config.toml
n_layer = 14
d_model = 64
n_head = 1
n_kv_head = 1
head_dim = 64
d_mlp = 256
vocab_size = 4096
activation = "tanh_gelu"
norm = "layernorm"
norm_place = "pre"
norm_eps = 1e-05
positions = "learned"
qk_norm = false
attn_scale = 0.125
bias = "qkv"
tie_embeddings = true
parallel_block = false
init = "normal"
init_std_qkv = 0.0572
init_std_o = 0.0
init_std_up = 0.0572
init_std_down = 0.0
optimizer = "soap_variant"
lr = 0.0077
lr_mult_up = 0.669
beta1 = 0.95
beta2 = 0.99
lr_head = 0.00918
grad_clip = 2.0
warmup_steps = 200
schedule = "wsd"
decay_fraction = 0.924
decay_shape = "linear"
final_lr_fraction = 0.0
batch_tokens = 32768
seq_len = 512
doc_mask = true
z_loss = 0.0001
train_tokens = 130000000
steps = 3968
dataset = "wikipedia_en"
Each number is 500 + 50 x the weight over its row's rms, rounded and kept within 0 to 999. Layers, rows and columns count from 0. Numbers have three digits each. The size before them is the row's rms in percent of the matrix's.

# v: layer 2 attention value, 64x64, rms 0.143, rows 56-63, columns 0-63
# o: layer 2 attention output (transposed), 64x64, rms 0.136, rows 56-63, columns 0-63
# up: layer 2 MLP up, 256x64, rms 0.128, rows 0-91, columns 0-63
# down: layer 2 MLP down (transposed), 256x64, rms 0.151, rows 0-91, columns 0-63
v56 115:551436451578526565512516419583495551515561476454570421507437494492474525529503578442486501517518501470497523506535441511533578504570499557412524432419409513558562535589537509472403491495550595
o56 105:553516510525378468520508538494563449450445552486465484551540544422538447522610514427501546540536402546467420545427461463548550494515511450517593447530436511482446499575607529555453487527522516
v57 107:449523445496519431493547469337534595532465531494452443406497494484383556446560482446506487431448538534521462526515420503493533469500524503511477480533413519461487471464536508496469569456463633
o57 114:531435507645434500447500513536506522471461433513506478513474420482509345476513542618501451541529452529456510463464451504504435469441473509538525518501516456562590416476479507447480465484514379
v58 086:430521454480507556496460393510567567498450569427487472475535561465435514523545594399476471499581494538529540477553498585519593476508496443454450513459440512517617527547453501512428553492584478
o58 093:570498527521590533461549552511527479533529527493470497513484422488560513525516429559566643508507432494507470576527569410441426497474520465500558531551405431481436510459518524491389458431498573
v59 103:484473514536570506458424488504502555480496510407437444555507408526427478494491434435502537386368516520547407581476426425462554577467531531477554473471485499531497456508504569557526542573522509
o59 084:495532502537529530540488431392527557531447525492502451512494522518536398555525503623456568514496538544530534548419569511508510511479566452568542547616508447573463408427503458522411436539529512
v60 092:523459527495442580500430422550533570517512557396497510552532475473470479517474490432499522464408507521487444556550434547464547523465617587466497553491487562568572424491471399548457513440571473
o60 099:546524557501590462484491487478483480563417502451551519471484577484500514562588542475464553493481490480495509615402577513491484546480550424465555496572484422512429580608536518465445486548524609
v61 084:535569494507508479462487581381553575434592492495614415467477587496526504453465474561456557503515432383459546519474396548486425481516458562440504516533521534478483523455532542483502499444462525
o61 084:493444475570442518408469396569455411505460441475377544435529450419443550510534515465512477489488462465501490512507545411463526496542538525567473474446508581527618520585526499476551512523555450
v62 108:476483435590413452433479524500454463448637468512600467486473535537511456459518542590525531495547558447455511393495447535503534445486403495538460513415550533520491499453528486467525415417515459
o62 099:556461535427427543530501545485595414457461541544441503479543535494497588497540434400471471505484429394547510584412533471474491532530571476500407412466523535478539508553495484508608537537505499
v63 100:516547412389558602509510598451543510613524513476458574572508594445521572498484542505499523517568454421505500495471548597539552472484496371494496506505498543558472511501463450507520523515546534
o63 114:492443509393560500532514494558505531605481492538496507556488406487513528499493383505544461524423454506492511468561496454483472508486601583413513555397490464422529497504459472501439573414433572
up0 142:484504553484510503508475493455464448480480486484463443515584491586496515409493483455486581532515483498531473551564440534585539568503625422545505505568519456491472363373485442503543590512475446
down0 119:502518451487545567553509546574531526516535544527513509546416498492427494593473511498517457517504560488456554434466518436452468446494425609495548495496512502540575644615524524419429457533537565
up1 127:534455401389512560503457449591458422463555471496461493514478514489492467551580569494562486467498545467477556573535562504460504497524431473507493550493463554444568392596447588458468422546502523
down1 126:519544528555547440518593529373525623496443556535598543512529524408560461458429469546460531505482495525465499489534515528457497459511564505481429444527492436558398556426535473529544565524482456
up2 081:448539412598486544469554409439535590522466567481467463638477507437539579459519545483518455522458513574522454472486422509440612498446485577523467502509522533482509480514584511420481468493476464
down2 086:480429466499436496566441516580455337371499479459498455463468469572491501569469522462529507521496469448467482495451535529509517345506454417510472414520486475478476507499439443498499448498440468
up3 099:524461424475487581487497526484520446503491516524423462520394456387481550565407504415570527481403446589554546470486521568527533568509523550560442466477528519486534463563463476535541554532599480
down3 090:522450510500542434467522508481389495490476483523539465423562554485488499452494601513440511457537602396548457504526514489531440426486441434444491557490516488519412511437561538500496444562354551
up4 086:498556610541483488524566448443500544474546396485568641501490463511513483452477500486541438478522463545513465459548388552420542487425525493527579526493592518487580550499525554450516550460456557
down4 089:450465454398400470540444475553527488426405541444457484530593586362461498521467423460508547528442550482489499482459496524585490444505487464542505479523502471511424558553470529485483604532525538
up5 118:491579560463519570425477528494460420542426533558504472547454577449495534527461477429553584548510487514491513526555611419504456538525538483594463528501499485526385620465447503521426482521483451
down5 100:547497469546430488492520492522620589523535506515487498571536401566530474496541499539380449477528470399496438445462427560493500494504462495473491508488488498512573408514585456528625589490512547
up6 108:471545564580514492487496559497485472448545496568495514474526448523469437540510503523501534430584421474529486507448361428447488531416445528558521487463572467447471500481608510554573541420544393
down6 117:450457494491578519523503570500453517410423535442510585550497562549412455522594602433467567417518532420493524450501525511460529481413510461416502508545561516431549479524510443472496445493589501
up7 096:569546474486505508504483449475488494544495462485494534449438589446413507502526496519556533479473518472494480639413435492442514455522615514519434508490552477636540477538514448459468593613496552
down7 101:475525516470517466507574497524473501525484377674506582482540510596510537458383475490515527465528427506503538454502505491488556488541492635438470507418477486493498565477476526542409444518524489
up8 099:522534474511512488610490544395529487446466539544486474429427549405491440454473576390458474476512617568566481502525569512481445464454536459468501540566459492488542418488455484552469500565496585
down8 099:539555480519472423490405520522467537483499446523443481486534532441560543402407425565476555524414511582451504500542429522584445419607476460467475521463565482491455563465521433507431514474565490
up9 110:558501529518510480483587484500509488494485455493494541506494447442418458474396520486455458485531553433573480471557526516478457649461447569479482496521445552514424634507612519550463426488491576
down9 118:573426500508537499432554431493569474441501498457536493604462397444428461432463538590500434465405593502478531526549533508567431483468522584520441499564507512518408498524535539495468475451544464
up10 091:484549500509425527523509484479392358498543437470515518443508463399452550444492526459490552427482573555499408478554491421524562498505557515587491484497509392497500474397528503541431513489559481
down10 102:516489560518396527418521530553489519551509554485499451511549433520506521532541415536434504480466519438544493547515435423578440555491443505462585486501453415485526444555540472502562650577462554
up11 090:540442450422500523619503573518524526485517605586437487592482548444471461491440546439454542480440533516535464522466437606554576549459466528447480466517519464464494436506465507558478478582431563
down11 101:489508440543393399557437493453502419468622392485546506411434546458513509442520531506528460419451515563447459498422431488507473413550431516480499487452547526542466460564475490468506493472471510
up12 122:558441432608487506569505394421460488542524469457538615437552479426518428481523480521479434466454556481579480503545464430473538551534603462462491534437485517504536482510589480468562566514501454
down12 120:413508474480496509452512489376558593549517503515583516572517446451518550425498555493471474438506470495556503458520550521480560492397437502449543545575401452514425559518498526489533578546528396
up13 112:500557474590458538470472473477486479439490455469499419532535542516461506559562529509494641509396499507549512466611582529472461556513461480522426549483512537480426418377502447475484472496430434
down13 109:579481553541521527573512517580461519533450504509452442470621476462555554540488459503500618482523610475504492492632441512463528497550515430483432460466515579532511543458561468462464401536465523
up14 085:505575498513534475427536499527530606471572517527552550462497450610577587500511456477508443493498498481460555429448434478491585477479513508519552459432504509480520584580643545531528543429536448
down14 079:543437522515543464626525543431498502501407580564598522462567571496467520516527431475517567558450485467482459466539577528508460478544564559510525535573531498458494468414502451583562458539407524
up15 150:509609565544441484543467448444434569551590525542503555457493489370502556467521448571457426487552490485467425503534463475508494453439466517481613527499530444565539447558527486468438429474517439
down15 149:600540527470442529493492451397469543530477497486463512556489450372523469468579450572489572494495555474507522518552466410386468505400518459434511589510505436526553401505489480522452527451475489
up16 131:519500524444564516541461474514531453552519449473474488428451494403498468434508492472528540514491532524483633603484467509513509473487562524538482598594506452615526434514436358471497542492576477
down16 109:498488385548434508484492553526479433427473497497518500523590485599507489491421497503447471509477410472510421409494500500493539481479359508412529480456494497391502537452559595517503508492408458
up17 054:456606481549523478418456512474466519530604470423583487441459453534481457517458487454487552423485444514508488462536386489501532527459547564513523424471556628467463582552488525538594533497541530
down17 044:549513491490513501603545541527567469531449579591525582571556564431571532540492521584507527590528573492512546543514654506595496546540479525492471553575515434535498501508528548494496492521460534
up18 117:504570579550513497441511504507568547487587419461499487506360472502474480475496505514443527499577509431505544510480440497464594528409511578459443564519458481598415496595487416481514518457557482
down18 136:565487551454495547509571471500571476463572463456399474459468427404511425487444529461516460530498511427430519514454409487464592566457558502549500471536509442509448505620479586429496561537518522
up19 083:527507515513495532511462457349497526456619519531503543477500476479487527454484529600429505366616474501485518503483481498532549555519497446545536460457520532568597426508526436458530462493598465
down19 093:489458514466383488351439418491446506451424505508512504474395504601478519523485506512455585485476528472409528440574452478499533472472477514482541540489435488443452486472572572528494593559492459
up20 091:491515577519484488569554436530549528392510454507519452502531496502448572529436536511443512484578434555596573510549555499474516476528458497517545443508527476455531417376460575558541407497486396
down20 082:529523490483486477460506473506517515644485473406561518520441522522534466438542481473463481483445621534468507472472427596470457482471546479403529519439483500523474544626551469467410610537528536
up21 109:578540552512512496522505509447480414446550457498513576482413508438485419497448510471515566412575490453376504521477449487506588498489600527578502438476496573463474603508561523517548440501572524
down21 104:565436400434553490516496460552476505445390460557465431604556502545485459466490481463562483461599443505556464505548497578490557495458477448414523533485564461475505405500487501381452531512513501
up22 177:478503443564488477394397431555433576522542528490443524520543440560506495536523471525535463495555510495484518515555505478449406446463396507462579531429557517531577444621523524438482577513534472
down22 155:552471459611445553394454509539511619521618472447491503469542494503476417436518501552604479471449499524439561516530432457472463539409485483518540566445516525418476472541517473508504566523451463
up23 067:616521470495526486441451479476479577445484531438467517535547470480484515473548526499392501483589485486562475536591431556456525504400410436444558447460556445493487499430465532568481570549422444
down23 107:544609483443531616453491435434389440490387572492445525527445443525446536579526500497537505522513515528500562476535467449499496541498608494495472458509501450557581501501502573601498489532476551
up24 124:484513539484513577443482555407473584500459564496544551557486584493509529474486560434538463470417464483583407449624510508424514435488599545481449488502504495411466505472430565546471519487480562
down24 154:551510493556431540561463527460547512506559573505443529427504541462472548541568545528470453429471423404539497485525546428467450530540505429478425472514492502500580405495491604463582442495616532
up25 081:557374490537526473538553477505406565495423557487598518506436495511522549473501513505441521517470535492434479631514522550484505539498483509422614561555446449482545461480557437474389537520461494
down25 075:457573477459595526518527561464575509438507484544533435478501531551441530521451358505538541507464527567522564412552469477456507391570520505495531487455561497487525589475462531617515496431515560
up26 095:526372580479485533540484435465456441458488517547496555537452610407544442504580475421503480553511562531462505593607475508479460475465518479535586588522504530429524451463545543530505494541486450
down26 103:426442477448600467522499485571436459518555479410505535579388519474478545520462491428534412464524529558484466548530482594503587448495514541506501477462470518494412520524515612506444525398457533
up27 115:543522475564556553457509520503331566523432464553556366527580522555460459492410457556532550491506491522511514447544485496496506543414504574458471481475470537478404523422543568508498489498494531
down27 116:489555447516583576482505516529448545479437481445592450511541557533435515531421391573506458496508486524502474547516472522504396476430501405568463473548543551434400550440487560507542567511497434
up28 116:424446560519540503494540456427582556456477583487482570510515452523516447490463505507490519449544511455506495520547527469379525539460480481472477479549517622535606453524585361508529514525438581
down28 127:531461483546484518385539488514589562566403617538473512508483461546520504462408567397546460505453426533577482483518495559475495506440505571546536552565438592509464522456497517474488553498424518
up29 134:529416474534443583459444479530530425580518545436570440497472564492475464513465565405514629463438520477472507571503544582512521526495481510493394486538479511517545513572486462430425506548591467
down29 093:490495526474522423540514556485445567429565470582489610506542423466567514426489501592490445526543539490560459447506522455504482438482508540470556528482529454530453492412536538574588528495351527
up30 155:542573551498478463491582486427511543486546494541385548482452490466437533492528455574508535471560462477494536474449477421450575351502543519572463444487479488604542552429490433557553471495559511
down30 140:458536545530576502571512505413382519508471466477497562496516527462552536426469471475426649505507438593495447457524540492482561504549509529453524445480595548576448536519451420501440439534505533
up31 083:449558381421562485489480469461499487567585485488417537417471428411497502462489463481542589499506635477453537536497525456530549450475533505610511527490412493549476499525478478543466522427544551
down31 088:494479551500493523469524463531556479451389479426600457591552608491494509571479490534363496487561477497525460563535428547529502556441439427448438479491529504516629523497458482490479541544499478
up32 067:454594557501495412569605519422488519448552444491549534540479470485410451430511498424451511521448466455509496496624573455453470505414552474546603507485473472439442552467476525542526514449481469
down32 072:522470410456404508465534570596519457529487606422514454604506531468503507540439468487539587471466524535531477496506523522565422460528424555393560451469443566570466514592526501512536483505486514
up33 069:474458470541534600578539425447521463511462520474497493515487541401405463465427533467546401488528591508476481416570575491479539437545488509524504535431479517527525571491431484558483367512486437
down33 073:522459518456437414536578534484500531492511576552533394570487487548518525454494503496419502554586470445551449569408405617505495473477415512512532467527483471530432420479560446557480544505446472
up34 095:448535527560515516469470438382516549453577471479580523464382548514548558489502470499482462510474489508446430493545406510416582520494501500431545564495550613448525404510508484538460453425547482
down34 094:488460535469550413540562405486515497434423562506487490502496497520429504448485550481516430559495544503461535494481445438474456452480392474570427543511525404560456608542402480551394535518488495
up35 079:558539528468484402436472494519493501433530419530520546456434531587508515532479552571515547519572483492538555522392427482399567498504416554589597482559468565482460537451561498528458550463526519
down35 068:459472448492463582519465564426481444506405573354443513519522560452513441477484453449448494499534563450521464503587531401529537525555491468508486502448463433480642494526504544474517455538466545
up36 107:493458431499457558509543485574480416411356456550468483558520424574446469496456563473491485495509520544516531492459528593503529548479562518467445461520421493422507522396483544599562497509520564
down36 096:453538539559511461486431513447449513607543517476528578482470531475538490495527421520461544459574561526502492509582451484414570464442508544395483629444547541583426516536456490466408485499456514
up37 084:534436539512461524557501490498471491497434522541517398529521565499340472498496549470429500451546508442519489498453599502483654543422505509486511472566467495511535513456523537547384478557447445
down37 091:508553528513492406462486479556537521498591462496364584477431413423468522517456423448482492425508565535450452506485546417468438492467466466523415545485451493558504505563472583444581489472526472
up38 097:489559477550513533539501419447504501527527554608462490453574491432506481499476532557491554420469587587545488473557516476388500482522480452455484521580480551469526522404575524413465431388534520
down38 100:476510487512534545510514443464532438506401572583386452480454578429575539460473510482470497552449412547543537490494450504477524550496511429530671524499542601458564465513497519490537535531503522
up39 080:450523466515499540479431489537449488559513594501500466544473475537437578520335523461507576419507552512577596482495557514454530521553379539510491448436507506548521518522458465524505436567555438
down39 077:486537374513526485534484505573516460560517436460502527442353506440468491565471514463506487397472587502457464462449419597499561452467436539504550475433531562557496483581437509504549530488471477
up40 103:509461373461591545512462420503443448525495479490401541460527602392523520459528432580558493524444550476478498522482595425529447470538483530447454584449468505433533519533467562497517484492553531
down40 093:378487597488407466424540594502511488511509521523507482584465463620416497521439491445481515440522459511478388498472460542546527551508506460565508467440484504549506448552606505496489530520464415
up41 125:436536508450516442488459489548419592402447532494435484442556549453457590520521477446493592519420478508560605513540437488491567472476501643556514521482485473540461478433478483481456548513541446
down41 138:543457483468600569472457467517552497586486419589459542450451519452518514474501610422529498493585382503511470567519451550502568493491554447527417464452495450566468455542467501591494482503568490
up42 083:514468485454529480629497413511460471489553509498431372503555481488433533547511541474433448483548498388535549510499594545481495444502467545512535566535455483541606441483560552531466439554449556
down42 099:575511421417604515541563494518497521466553490519551495513460419468469484500537528523556476447574581488526461588506475420540428454391538556482451586501531407446504497419495556440479498440452514
up43 102:481453458431471484437487491596488540389460478520449568440474469612567495523579507494559547522575478464514531586397482518431432478469514430545541462541494476437517511486460502576550595516459534
down43 083:474547442527521506589481509438549500548506563448501454524489555396456481464413469438445493499490475537514484458605505467612549523543457582499491528529516478517539588534571479416472360432509520
up44 087:425469412563464534513459496504424480495470472471479455538443557459496481528563523468403500518440531476467528533469428564548595585414558535478490445496548529559545400528584447518534541607551527
down44 100:501577448362394528502514436416516473515553511531485502484480447499401502601493458527551473532454485483462573456444540506446536533482435388564550482477470525477524485440439451490503507460549602
up45 080:538540450467522465500468495464396500439535489557579457451437459578430525509432510448477577437535489502433552481461433416448600569473576519555586463497438580507454540521457451515495520560559486
down45 097:533432509452555556562528514488516523502546539523496503567448518496546541453535478587533425488524523493553521406605577514601451527541459478431484602495558478445607500488452537574564450440562540
up46 084:525527446501583477565487383532436562518487504534508484574500442506398493536426472511399535379535531543559465433478529561483457502465499487430504452484428485461567532508569558435438539529422494
down46 098:473578495490514466635494550514502458537682405508427475470494489484604526487441491496436484432576554517488526485492537513575498546515531440555493447579491526550486465432504472497522534528518429
up47 073:588573471361522534527523379446529467507484468487462642472490484564531612572572521531550472603506512469495485478498523489497411467450486484488502541514533474419488537505473506469454424511476501
down47 082:495555447479594543435482527496426466505506425423417507515556478576469522434428423359507543404487468544529541497541472498508493558507478470441486494572459578547428483461576476503514479478412475
up48 108:524590553499505491535548489431559543374602483478516528465493510418454404460532586471517439533556600561520441452583524474514516497491504481524540453558535548485527536495460598485514386472511486
down48 076:476442426478504434435518517630501421662464496530488488506566483527608533477468394519483549484432441494507543577461546495553560544507506544483526491444520470526488476483549460470400551500483505
up49 096:453478592544525504453549445392483575572563553385570493508483422489456491405399545522583464514472547483452536498454473566492498521521503579479464450506463513501521612540483435488507475432509518
down49 081:503586483376436512489480620519453513464565474524566562509622525397517460534480508551541567465497504516485473484415548533460557454557462491429495475552467440477465549510616462497494537551481512
up50 109:506561567498498486539472431470520501581499425556528565479554483464601496495548460528474419582497524492441448465556458472528526463388490500483513632465574515468467498541617481432493477408556488
down50 094:604433446559502483534525536536542506400457577459474455483464497499406481522520546496504503524564451552599543535400487556456476447536471489568484421534481533613489455547427494577527522552578514
up51 112:454460424545497555559456454547402435561402487412571441540533487511499484582444494521478571461456512574554508421531537514425501594466539531476413528452531576424559563507478486498519520529496474
down51 110:463448577462466487621522639427512500548567642507519425498509554506518506426519457540501511506585499525525513476503510484515509567476562450467583477491494466577551470522480451521602430517463481
up52 089:481541592547482567505517487468414453490568491535574524500435569551426460568519450413532516528447532492450437529555578474508539524439515490468535495504553567404481611606454461497420508517472449
down52 084:423463561503499456515437497565428478497438486446420512419574452572543515534516481545431491427507517481491553502466518515538534458612406480422440455504508492571575441534517540506519523585391555
up53 123:472402473472493547547516514537566556435528547508439466567510410481434444444450593514445495511575497523541543517430473562546535524435520459480527372560434458536555399405470493529485480513494463
down53 089:479559547524522429420450510493405458523543437486497570407449522569614549510488485506551518457449466493436477463543589446455466508509461479507488574539535497449377597539518485474480522520391498
up54 096:446542577457549425446535517528489528442517486557435514449517467469492433562470480434511566538599450472500488541519420532484453597474513465492537549583586568502472418460461493444626465523575477
down54 096:581431537544463510456546472506461434474468547522545490496422527480473545473467553479574470530474547522618451517490522530413612446522529541470525528463405591575495537553565468445406412516503527
up55 085:465529490570593492523551525487475531522593475487536432536560517450489465519477514543470482523546664581480539436540539512433546505455504515537548542435517473476488516420558562442395429403505459
down55 092:465392406495508469571505511562516411573465531385537448568410450499485553486430495495488467464503531527466524553485492540436517490556617491585566441403503557476514450527490483493459431491468494
up56 090:566462513561538485537633508479406514460404416537546500498453502514422514470503569484466499458472456489567460489535585580509497612458515545533537474489484442466516521431565519590468445452458421
down56 096:497504401491564541433531377465527523540475463531609518450519519528520536575529435573544581425430542470486572510564525526454404531488519420520460520474553474526488486446546501490504534422603518
up57 096:465557451618541514524477463404529457512439498454447499575521546484464603567453566467502513416476524474437551405510468468429452487490517485432449567499543447527434638504516541506537531523529479
down57 117:500474551501565579493432530562517557405498484456504433486551510458465615544443536475413504506538399457491441493426481492430553530466384491464491456481460469491493527511554612526544606527505517
up58 081:541596490562468485467488556519457525482569461441526486451535503450461457550448578467424590422587527482495482569626547578493538495509442506533523548415496492486505406529443481574500429534441526
down58 091:501505488517468423532574488490482563486418466501444467554487504526496383456526513445425532529557530547552507502438526503497521524565562490549434438424587489461463482451501380585421511558379493
up59 114:467603390524503490449476423544529518537488481546500512515493437445462440455618510491469456565483582426457435563587454539551479511441439483473433472499560491515559549566556474542443479578522553
down59 131:559519519574558512494440390556469493485525555477437429503516454450506519560594547588472468624520572509528542469474507491493553504580509465472475440448485505548542571564440537580397491565487470
up60 078:514534404498510535545484454458480529497494544421528508565465523426498458521481502497467423507444620534475360413583563546539421490487428557436555503476540470459571509588510532428481490460466522
down60 065:471433460496516546423526600517512423494495567528550434473515494626537546479440473540525598484544460524546566530442471584427571482467537536524548433542473566549513441410506425556484440500508510
up61 107:568527511553482540523582459424488471547438521491427596435471427395505496567455528633410502458435578472513441481454593483541474480543516549454498506465440540495553475505475559546485496434477497
down61 108:469509443391467533519515589536574423492443468470451421579528503518473443646451445474533503513481483499483593498529464468529578504498567557473507469524430557549585514517539487465496496547413424
up62 119:578542553457480509438567478465554542546603454511459516536414459459576560477491439577548470539504442501502531516570473442456542535513482450589467620469505462539498451465491443481479539371436504
down62 113:505486485443522527472505471559426493482502437531530466449637539503361461568493549476437494492472482575532517494478475549519521470496426417530437509561500592534522536502395559569522557508493614
up63 093:586377539477518596448516473525539437584472562548434498517495432421504486450479492503575508412508489442513509544517615440510390487476512557546442508420486520463527555481515430505468420498493509
down63 082:502468503521496492499564447408535533504514493497541502562481441570473461445454541458390407510461514455445498522545468516612388434520422545612489584518570468469437494564507471575462511479545524
up64 115:458587495486476498412440571476523513512579566497361593431504495493505494498502462531537487535566488474543490461481426417489501480415550502482496396499471547481402441575462515548571557568527470
down64 112:466512568560586472536565445437428496466457387488556508527432508438501486465466558488552565416434545574438508524483619517543476539587510456447459526463534569529493516431552428467481452483471481
up65 112:504503480478513508423454514525497486452535429425591524448529511611494448525543546465477525496473529500467512453502469485462466498361500469526519508507559596393465545511501621529616542494470608
down65 106:466483470483454519454521498420481499527492649516491469530442529435483530449449506602468516575527475520484574538389560479528581512517509534498545491500407360567480549538526465466407470518464481
up66 103:475497558482516507520431531497515540544553519508529612575492461372563488490391484516452461578528492433386514429527451476608545490439566533479557494450479455440464513521590540472484494520457534
down66 095:458479562522563494612548471468485483499531504462574540431500520487519484504492449415563493476551498503553432430516477521437416515469465582503608601454504444596567454561513537507525537526455385
up67 107:470576440535506530499547389429410500484475550411652543524536468548435450496538532495517475466494599522475439427603533532517427494540483480502565498474488529419554499495499574486504441504461519
down67 091:555502450456554525508519616487540534517571550623491477453514530463489536552466426583495549463533422463491562552344445469504486460552480544484406495509483457593431525496495531492529509526493562
up68 082:482441422524517490499458462575512500519512571509412549528594497448465605480394474523429573530453459421545621490488505516496609487543595510525521510489431502512474547449561498556513472533462555
down68 095:598514510515544400596527528469524563451480585570520437493482521496494562562522451457470413428542552507508490499461414539501477433463509580484491500531500426514423419485566509555501613431453513
up69 123:572476561466413530446487501477565448380532598510457502533460483487562537556523439432568603534560430441513516588467603468447433515582506427521478447508490437502511512486508512501471505510454450
down69 097:404483416561546497481526518475447536619446395486552486438518523500450444472471496493477432426404587546486518398576400522510542527451539568450525526452502531495468531511553434516494510459537525
up70 111:520442537466510503538534518552431510527426499503513631550540535535547480539508532461465451502434587477498482509493544512538600471470587512382519489421471448395454510539533540497483647501511554
down70 106:520468536442549523533418535508466432382593474537416479413461474511492490548619413538471505484548455470503540605501532511490525523580456505470423511573543523579490486460418454494526468530508569
up71 098:570474539569515521547555493477527531501499556563566459472470435483395495560422508466405522341508500479552557611552470494535535497510519526490495478548536540418466441426494417474468470533546452
down71 110:419534378464495453488562449493489513561505491557552510528498598477502551444580496530556513485451532523550490450487567531538413498438535572364509507495498432484545602438579535485472423482485528
up72 109:547566466536498509476541521469502507568439487543576532594419468476498506613544557491507447456490585530438484459528499580519599556450564541545491506408452529515532454469579455502407517513403552
down72 109:458552475501465499575466461483517421575401492459434515503456496444518484580628508519495471409529496454554522546528514443457498510483545429550402435466507515434558429537524414483555436485581551
up73 080:458589485505409499442450474460427529552486430551494509516481560504532556463483462484527456534428599570483550428593384498618547544480561527507469516466507525505485518496620505537505537519568446
down73 083:490477549490386487525474439474521532438503388572430483445351518572517556453503582524491394528518514545509532472473480538523557525428478581539504530553483556501586531418488560516508484541491484
up74 081:509499443438580548539483442540474572522449544512510455595575596463479532541429532493356569445424537460519452539526505518499558439573527564497476503417542516460488522523427478549488534592507494
down74 101:513463527475462562542434543526475486511499468554466480485503511493439507503474540471431434530461546400411529548455449570476484426460482458470461402381510534450448452543459564415469421453611557
up75 085:541481559534466521447559431473467529573462482496611574500404545455481446516432557509468452486471466467540480447534449539534543576522576525462533453444549519521573578557582448411539415514535447
down75 093:474503454528475500524523461494538593533479425579552506520387563537452481489487482601457547499484547422512454462503461431522543465540597490500558522498588421524596482503595391479416511486487469
up76 102:520488491517476586456455450489487411572605394541539491485517465535602443529538453487529499508505574476432537509551456565477477546470455503591490571472494502406478519598559414496425516448534450
down76 108:399473399497500555578530477463510605433487495487540500546519510471504522506502532449437515462538527504577514477432569592583428442617511532480474410582459478567523453449471512565559501504532539
up77 113:519593569600478500460528478436472415598445484529513563534519447581552507442551402459470524477546519463454479566508517451493531509446517460581513536490465465496499504519609493454478583397521415
down77 100:565483482454485511674516578506444538406494512478515405563489541470410495542544567457538454522514457493525517469471463560595449493574490547482514485482479557498521476567487604545572456528460544
up78 077:533435517434597508535577548484509581521440486530469470578499456449472456449456562517435445486488487499521511424437429548545535544368571597477512498476452498505530529385442447504532490518443557
down78 083:505609480552478502422495451487447442508535474517552542428578571559525562537605521472478503535416527554483501484550562439434538552527437606452520545548502568460521535505466450514547438533590561
up79 094:581509439466460405450492401575459458444406384555521498473548542473456554574572506503508468546409541472466551555541543466519555487529484413560517477454531461511557524450583515533521517496525438
down79 108:557462492552504548537446516480572491577513432596533539525524427446567459447448528416585469478510485503438508515433589475531520491555428458418430459518577551395567500518524485567445490556512534
up80 099:433484540554435478471496430513482476449515523523426597468517461480509534481541450425496566586556518540490550546591587485503447478530572453568596527482515476516586409461493515483505532486569372
down80 096:484456403465491467505534575460518497477516492475604471443438537590468446492512443427531482461384489579485514443447435533513538446590513542487505433470473532408432555546474408533482521484496597
up81 113:527575478509484477466521377569505481480526418509516489508563499554534591483557552554500393491506517526546548452469538404422609422518440543488517537450456494545541556482586498505421465427459491
down81 086:457488549544555603544510611447491452463483573436484503543453416440531448493450458397481568487500461542449460547499489519512419512461554456481563468514507486481461449507416569454552552518418397
up82 116:520484469496486504540545447475455423500481505548545439553510619521478494546559528550538426534521512465472507519487630487448531456497435483534558543547472381548564530472492544483350547439491418
down82 101:500464510478538480485484567559532548521560498480466499469535391477513450539459524465501567412513486567508538444531366598572558497436585548505448441531468583508458499520503473479655505506516531
up83 146:427465354532536496410531443470572466515499501549492568527531495572579531460477446476492512560534480416446569458575617446485590495418554529506504480536479464468502487388476507520470496513510474
down83 199:414480361578505444466549496569529471498513528577457580568477454505537485376479533547458506537542507386460530433520616486531564484481514502469493509528472485472515502387514537512476479554458537
up84 069:526450519559531519414527507558409553481482530463540506545561446511419503432405485435468519482548473449539473500407466560531539564557505502528494446421427506419536517413527522587597436517448456
down84 074:518565553589512487573505470489417528468486475470518479524476536479443535476565445552488515516410475562525451491436518572499567493634543560501489583466542486517555494542614434511509611538435567
up85 087:484417608556537528602475510411423474461458452496514538522518524503434474488480529510456481518495519560535410465548529523460570529419507517541533538603527484453526398428469488510485484409502373
down85 094:556462467509523553407459501553445478507510542422461469553548606550471520635502418487471513512568528407498466489462499566488505515565447485431490431473438532523537539555559493584491549491590576
up86 088:538550480513454564504370543506495451497522629503452413557468566472504619482464449414433529514532455472534506534600535434508540529528520553509528486449539521449502452555443491565492474543542422
down86 083:504339542499470513527509498467596466558416547527524497441488529528493530431459439545520457506403428512520533522455499463568535453647539527618443486463525480511499468534445472541475483443503474
up87 070:560443487582468534431520484477454551632541628470520489457458471522511487466502441480492535419461463464536556544495522567482504509494646512602481487552557456473520492563529470395456520493492460
down87 088:437488514452486527548499503487556447495425497547508536476585529480484457478483482423364394414499508516510511354483551492576527481507532487489428513438498455398427578425493539490543460516454484
up88 111:537462476508409549464465485491591524342579487448446479471498558469539470444559606418557489517487499517614520550525433456486508515455477564507489523561487577464470400483520513552514462503456475
down88 096:432559490560561486523531593527394455584497453525514578490507482496548478540419369608442567482529503435426455508511585515448513506530541480516529409432551442502497493515479508488451561509478544
up89 119:529580561502517452515453537484495558476501404596518574528488474460591421493512495516440375547537513524453401411491399523515484508395463461479506541458536464467439504529550556491506549419486490
down89 092:514451441542564514581448437492499452523424578407499465442469550514415551500489485466414570489526411522577495535456602536539537457608548455517505476463416498530538505499450421549526497502550550
up90 090:505516467496567569519481533474533578457593577434535567471489476448489477407500453415509559519444536422496513423599409468580561442507513583462498530465440462535542534554497491588541565510487503
down90 092:454472437491529504536467559480452439458416499590560473463514576602500549517553541569547490543502514565552539561449497527548479447521501551599582486565565478567408424474463474494433495524410485
up91 101:473513548531541526516522530431566494562519523403557537496602516518403388523437604476485537493564606410590465506501497450507493529471518488415497494549499562452537480419451569523476515509468547
down91 103:464493532593591461494484509528414486548514500562537562542386507449539451509488449526552496499548613580507465519568428444496475467471552538520577496521565489493449463440504489535402522438414418